Weights of a small GPT-style language model, trained from scratch on English Wikipedia.
Size: 13 layers, width 256, 2 heads of 128, MLP 1024 tanh GELU, vocabulary 1565, 10.7M parameters.
Architecture: biases, tied embeddings.
Training: a variant of SOAP for these matrices, 2726 steps.
Each number is 128 + 24 x the weight over its row's rms, rounded and kept within 0 to 255. Layers, rows and columns count from 0. The size above them is the row's rms in percent of the matrix's.

# layer 3 attention key, 256x256, rms 0.0791, rows 0-48, columns 192-255
size [ 77  84  74  84  85  95  76  91  75  72  88  73  76  65  90  72  82  83  70  76  79  73  90  81  67  84  62  68  82  72  76  78  64  63  68  70  86  78  80  76  74  93  72  92  82  86  67  84  73]
[[180 133 126 120  83  84 158  92 154 143 144 124 161 149 122 110 147 115 155 129 181 167 182 147  85 120 129 144 139 108 110  89 133 120 162 144 111 102 110 120 129 153 138 135 139 152 116 117 131 157 146 141 125 121 129 101 117 119 123 130 154 131 119 116]
 [114 138 121 158  52 120 155 104 123 149 145 122 119 124 155  85 107 144 120 122 133 109 149 125 102 136 105 148 139 118 145 128 118 152 116 138 112 122 123 138 136 145 120 136  50 148 141 160 100 150 138 126 185 105  96 140 107 134 122 152 134 141 147 118]
 [102 134 112 124 183 134 117 180 119 135 127 114 125 132 137 111 172 159 159 151 124  94 130 106 109 122 100 118 141 136 117  90  98 136 111 137  95  88 134 103 108 171 108 124 123 119 152 108  96 137 163 116 152 135 109 123 156 134 134  99  95 110 127 132]
 [109 133 156 120  75 143  92  98 128 126 128 130 156 110 137 155 101 113 143  85 146 116 150 142 100 100 124 140 156 135  93 133 123 140 159 117  93 140 100 134 152 117 133 162 149 109 161 104 134 154 119 143 134  99 113 103 134 151 143 142 139 157 149  74]
 [132  99 149  95  69 145 134 145  93 148 110 125 158 146 143 152 118 109 150 129 129 113 142 146 133 145 149 106 127 133 104 118 122 105 130 118  98 156 112  99 105 130 179 162 154 125  99 131 164 161 132 150 142 150 148 105 127 122 134 119 164 125 150 129]
 [108 152 100  92 114 144 130 141 154 133 129 143 127 136  91 116 140 157 107 151 177 124 138 164 148 138 131 123 129 139 176 128 114 126  92 119 113 151 155 152  90 105 126 170 158 142 132  88  86  71 138 125 144 163 144 119 110 129 135 103 128 137 127 152]
 [114 135  60 130 188 128 120  87 123 155  97  65 109 125 148 157 131 117 122 111 155 168 128 132 120 127 145 143 123 147 104 132 117 124 110 123 113 125 132 119 107 153 173 133  96 137  77 127 132 142 183 120 127 162 164 124 122  93 113 154  80 127 126 121]
 [ 61 131 121 148  99 123 115 166 128 141 109 132  42 150 118 139 114 155 110 115 105 128 128 123 106 116 109 106 141 129 150 141 164 128 143 108 132 131 146 153 148 117 124  88 166 141 117 109 127 123  88 124 136 155 129 107 177 134 170  74 127 103 133 115]
 [126  97 193 102  45  78 144 123 120 129 127  92 145 153 128 118 115 112 106 100 145 142 132 142 157 129 167 127 131 111 129 102 125 125 126 140  95 124  93 109 134 148 151 132 134 128  56 124 178 149 100 149 117 135 147 114  98  89 119 123 149 131 138  72]
 [ 80 108 113 112 206 168  84 135  78 129  92 107 120 133 138 112 165 116 168 144 155 120 124 123 138 160 139 116 106 154 124 129 148 130 138 133 128 161 167 123 107 139 107 149 105 114 167  90 182 158 171 156 111 114 140 126 137 110 101 115  69 117 146 132]
 [125 150 102  87 129 107 110  99 119 149 116 105 161 134  97 130 112 134 130 115 169 143  76 110 140  80 128  97 141 109 139 178 145 137 141 133  90 130  77 102 121 129 135 158 141 145 113  95 128 107 137 115 111 144 148 116 121 149 164 113 157 141 118 120]
 [ 94 159 103 102 220 158 122 127 135 128 140 125 160 159 110 134 147 137 150 143 127 123 129 146 112 141 164 150 130 155  98 130 109 152 132 112 112 167 154 104 117 123 121 112 132 148  86 106 156  92 114 124 120 150 156 135 166 123 106 115 125 109 119 144]
 [132 100 120  91 203 160  72 148  88 143 112 125 159 144 138 136 123 109 142  98 172 103 171 150 140 168 123 100 141 112 139 121 121 130 158 120 113 133 149 130 120 107 128 186 141  91 111 118 173  96 111 184 140 123 140 120 113 127  94 150  83 137 114 104]
 [111 112  85 147 222 138 108 141 107 185 157  83 101 107 144 132 114 126 133 136 143 160 118 147 106 116  73 138 139 143 157 119 114 108 116 118 111 138 119  87 107 120 143 152  95 104 129 117 118 126 153 103 117 162 126 109 168 159 135 120 107 145 136 112]
 [135 129 101 140 116 146 128 153 132  97 150 111 116 155 117 142 120 115 123 111 111 108 112 133  60 131 111 157 168 130 123 111 123  88 130 142 120 112 146  98 120 131 100 147 134 135 154 137  92 136  81 142 141 118 101 137 130 117 152 130 123 126 135 134]
 [150 120 121 124  35 115 140  87  91 115 123 136 143 121 136 127 103  88 136 111 126 131 143 128 164 169 192 148 157  93 111 110 104 139 159 125 135 133  92 125 134 119 138 148 134 153 106 130 139 151 103 152 154 102 118 113 124  99 138 179 121 138 149  85]
 [111 158 134 141 150 126 144 113 179 145 112 120  80 140 144 135 132 147 154 104 138 143 105 123  81  62  71 117 130 122 141 109 174 126 100 135 129 125 121 128  94 160 145 100 116 111 129 129 116 110 158 114 132 157 116 146 149 157 113 130 136 111 120 152]
 [148 113 132 106 174 153 146 155 121 146 142 141 175 116 114 130 133 132 117 177 110  85 123 151 139 140 105 137 154 126 163 120 107 137 151 148 156  92 150 102 136 150 117 127 113 124 149 127 137 126 109 120 125 107 135 148 132 187 105 163 102 153  89 163]
 [128 162 155 135   0 115 141 113 151 135 141 146 114 131 122 110  95 136 129 112 146 132 141 108 110 107 141 145 157 104 118  88 104 148 110 124 141 113 110 104 162 144 136 122 110 144  84 155 140 133 156 177 121 127  95  88 118 121 155 104 116 101 109 105]
 [160 127 127 125  56 136 122 146 155 148 130 147 139 128 128 107 154  80 100 111  62 139 172 168 170 150 129 144 116  90 125 152 133 146 115 126 158 115 150 160 216 115  76  71 153 120 127 165 150  97  91 157  95 125 115 129  94 135 137 145 172 129 120 119]
 [120 106 100  99  40 117 119 108 130 137 136 114  87  78 127  99 161  81 138 158 150  87 143 133 151 152 130  62 131 112 115 116 146 130 156 135 102 156 112 144 137 125 103 136 146 166 178 153 131 140 138 153 138 112 134 126 119 149 131 152 155 114 140 129]
 [ 83 149 131 140 157 103 136  96 102 103 118 111 134 104 132 177  88  77 150 116 106 168 106 106 153 127 134 134 144 103  97 117 126 107 135 121 145 160 127 118 104  93 145 112 112 132 116 136 131 105 124  93 124 158 136 121 123 111 117 126 119 151 135 100]
 [114 112 126 132 120 131 118  97 118  73 150 117 138 101 146  93 111 145 128 146  97 113 120 176 110 191 126 152 102 110 110 101 135 133 126 157 121  93 123  89 152 111 114 126 147 117 114 150 146 121  86 164 130 118 115 151 115 101 103  89 146 166 168 144]
 [143 117 128 105 142 142  79 145 114 157 186 149 148 116 120 108 122 133 116 182 177 111 153 168 154 154 139 125 158 193  83  97 140 164 135 148  95 164 143 112 155 150 113 177 124 118 151  98 120 125 130 125 131 113 111 125 136 124 154 138 159  92 143 145]
 [120 127  87 154 230 158 145 109 122 132  98 141 139 148 102 122 105 131 159 100 166 158 116 113 116 103  89 147 124 144 117 132 143 123 107 124 127 133 143 127  82 120 111 121 131 117 128 123 115 144 145 117 135 131 134 118 100 151 118 142 100 132 127 160]
 [135 117 140 164 156 141 105 134  92 144 129  73 112 120 154 116 146 109  92 132 163 105 122 101 145 112 149 111 113 143  95 135 107 104 164 159 101 100  94  98 106 103 141 184  93 123 153 119 123 199 108 144 139 123  66 129 113 110 112 146 111  95 107 126]
 [ 94 123  77 119 255 133 105 184 107 139 126 102 131 159 139 137 145 118 150 137 118  91 128 136 134 177 133 114 120 141 131 150 142 127 116 119 126 155 152 110  91  90 101 120 111 136 165 103 127  96 158 137 127 147 164 153 121 128 113 155  81 157 150 183]
 [118 116 125 128 215 125 139 112 112 100 108  87  99 142 156 106 109 145 167 160  94 134 125 119 137 124  92 135 153 107 117 125 169 128 123 147 159 114 126 117 100 159 134 149  93 124 138 106 138 135 178 107 132 138 147  99 171 109  86 131  94 146 141 174]
 [159 128 128  93  55  96 114 137 118 113 109 103 135  98  97 131  97 122 109 168  72  98 148 164 132 127 135 159 126 140 118 151 106 119 129 142 118 123 104  84 170 142 126 145 125 158 111 143 181 150 118 136 125 141 130 121 100 118 146 106 140 143 140 117]
 [115 114 125 148 213 162 130 141 144 104 101 100 151 158 107 125 123 170 135 108  91 110 110 113 137 110 137 132 145 109  92 158 116 153 116 118 149 141 141 144 128 139 134 127 126 113 163  96 114 124 150  86 117 108 112 125 174 125 121 154  99 127 116 129]
 [146 134 133 126  94 138 109 159 164 179 155 115  79 160 145 104 163 135 114 117 111 113 152  87 103 148 124 105 136 120 121 135 107 115 135 118 113 117 128 128 135 116 162  90 128 149 148 150  60 108 105 104 131 127 104 138 144 102 169 122 143  97 123 113]
 [146 142 141 136 102 128 110  90 149 118 121 171 125 164 132 125 102 105 137 101 159 135 144 147 126 112 166 113 158 125 140 112 103 164 174 121 132 109 119 109 162 127 169 153 110 135 153 131 116 145 133 124 114 104 106  85 134 153 171 206 130 140  97 127]
 [153 173 143 115   0  90 178  62 136 124 154 137 109 119 133 108 124 116 105 135 115 133 115 116 141 131 153 150 143  71 134 150 120 122 131 156 145 109 114 125 132 131 130  94 140 168 142 164 100 112 148 123 126 129  94 130 126  99 150 131 163 126 138  93]
 [185 146 165 109   2  98 160 102 119 146 155 168 118 136 149 111 123 143 135 126 102 112 146 117 115 113 183 169  86 140 121 115 127 146 142 146 131 119  86 121 152 135 110 121 169 122  84 166 161 134 119 137 130 103 120 112 113 128 158 145 162 119 126 108]
 [141 123 101 121 255 156 140 188 114 119 114 149 130 180 112 144 113 128 155 114 145 132 159  90 102 135  97 125 142 129 106 120 121 113 138 153 130 125 167 125 106 121 107 152 110 130 158  86 104 123 171  81 132 135 133 127 161 120 133 119  97 126  84 141]
 [147 121 140 145   0 109 122 125 132 148 119 141 124  86 157 119 129 110 113 121 136  99 128 128 134 136 116 141 163 114 118 102 145 110 139  86 131 103 122 153 118 132 105  83 161 100 120 154  94 141  88 139 130 104  86 118 101 147 145 146 178 130 127  88]
 [ 66 146 147 127 155 153  88 136 118 150 163 129 154 146 138 106 114 159 117 118 121 125 108 124 168  86 131 131 122 186 112 102 131 122 133 139 145 124 134 155 118  95 149 108 115 115 107 118 161  97 137  81 145 123 170 132 128 134 129 153 135 124 113 131]
 [101 151  74 182 173 151 141 152 177 142 125 104 114 147 117 140 101 131 110 113 130 123 138 117 102 147 152 135 155 141 115 109  97 123 112 127 115 106 124 125 108 131 117 111 125 153 116 145 110 160 133 137 135 127 118 128 164 146 117 145  96 119  81 142]
 [122 139 145 106 182 147 109 185  92 120 108 115 144 119 112 160 125 127 124 121 125 114 130 163 126 144 129 127 106 153  96 104  99 122 125 141  83 143 136 120 141  88 117 202 180 125 127 123 149 118 113 141 108 144 167 127 104 101 127 102  97  95 140  96]
 [134 116 137 128  30  88 130 168 110 118 154 134 141 127 101 148 126 111 101 119 116 134 116 157 141 173 142 156 143 153 130 143 127 125 175 150 126 148 135 124 149 119 133 154 139 120 136 125 149 135  62 124 115 143 103 118 104 128 137 119 146 151 149 122]
 [175 142 146 127  79  90 189 129 142 152 141 119 120 111 120 108 149 168 105 141 130 123 147 121 147 112 123 105 100 109 132 139 116 132 119 145  97  76 134  99 159 161 137 141 153 125 112 140 146 106 142 157 130 162 144 147 118 120 152  87 132 100 125 126]
 [145 149 111 107 109 145 135 153 166 140 137 154  98 105  93 121  94 135 109 148 140 113 145 133 120 112 140 144 109  88  96 149 112 166  83 116 129 108 142 173 145 126  96  93 173 134 134 155  75  67 135 110 147 117  94 129 108  86 139 113  78 115  84 129]
 [128 155 154 116  29 126 160 110 173 111 116 141 122  81 118 101 125 149 108 114  85 127 152 126 110  86 104 119 106  86 121 123 118 126 113 117 158 157 130 136 139 129 126  88 136 130 108 166 110 104 110 147 150 133 103 153  76 121 129  90 113 100 129  97]
 [140 134 130 136  81 153 110 164 129 181 137 121 151 102 112 125 145 151 139 203 163 100 164 106 106 175 138  89 124 123 124  86 128 139 112 100 110 118 120  82 131 120 102 139 117 112 140  96 125 136 141 135 103 128  91 151 142 176 154 102 109 117 157 127]
 [140 127  71 146 212 147 125 132 165 161 111 157 114 150 111 105 156 147 104 106 139 143 137  91  96  66 137  95 121 109 115 127 127 153  88  98 124 136 145 177 119 118 135 110 118  88 136  92 128 137 128 169 130 119 117 129 148 158 135 151 123 108 139 149]
 [101 119  73 158 146 111  97 155 120 159 126 127 110 143 158 149 117 144 182 159 123  96 145 104 112 102  96 124 166 137 125  98 105 110 126 177 134 102 134 126 113 199 116 122 118  99 129 170 100 110 146  81 111 130  84 141 156 139 134 147 143 169 132 157]
 [189 137 162 170   9 120 158 123 167 161 151 158 108 106 114 121 134 131 113 147 141 115 138 117 126 148 121 142 115 106 156 119 145 112 140 156 135 104 105 134 138 136 109 103 105 126 131 169  95 141 147 128 125  97  69 130 122 146 138 148 163 135  87 121]
 [132  84 160 125 123 110 161 134  78 119 114 122 135 148 141 131 107 109 137 125 111 107 144 123 135 125 148  85 148 150 130 134 145 103 162 142 143 147  96 121 113 167 137 178 153 152  98 124 168 159  94 129 128 162 143 113 122  91 152 113 153 109 120  94]
 [ 94 104 133 127 212 101 115 137 104 167 113 108 118 145 109 121 144 123 132 125 114 143 119 124 149 112 126  93 125 124 154 108 113 115  84 111 131 168 139 145 111 130 187 191  97 119 123  91  86 115 152  74 132 152 118 126 134 163 197 102 163 141 146 129]]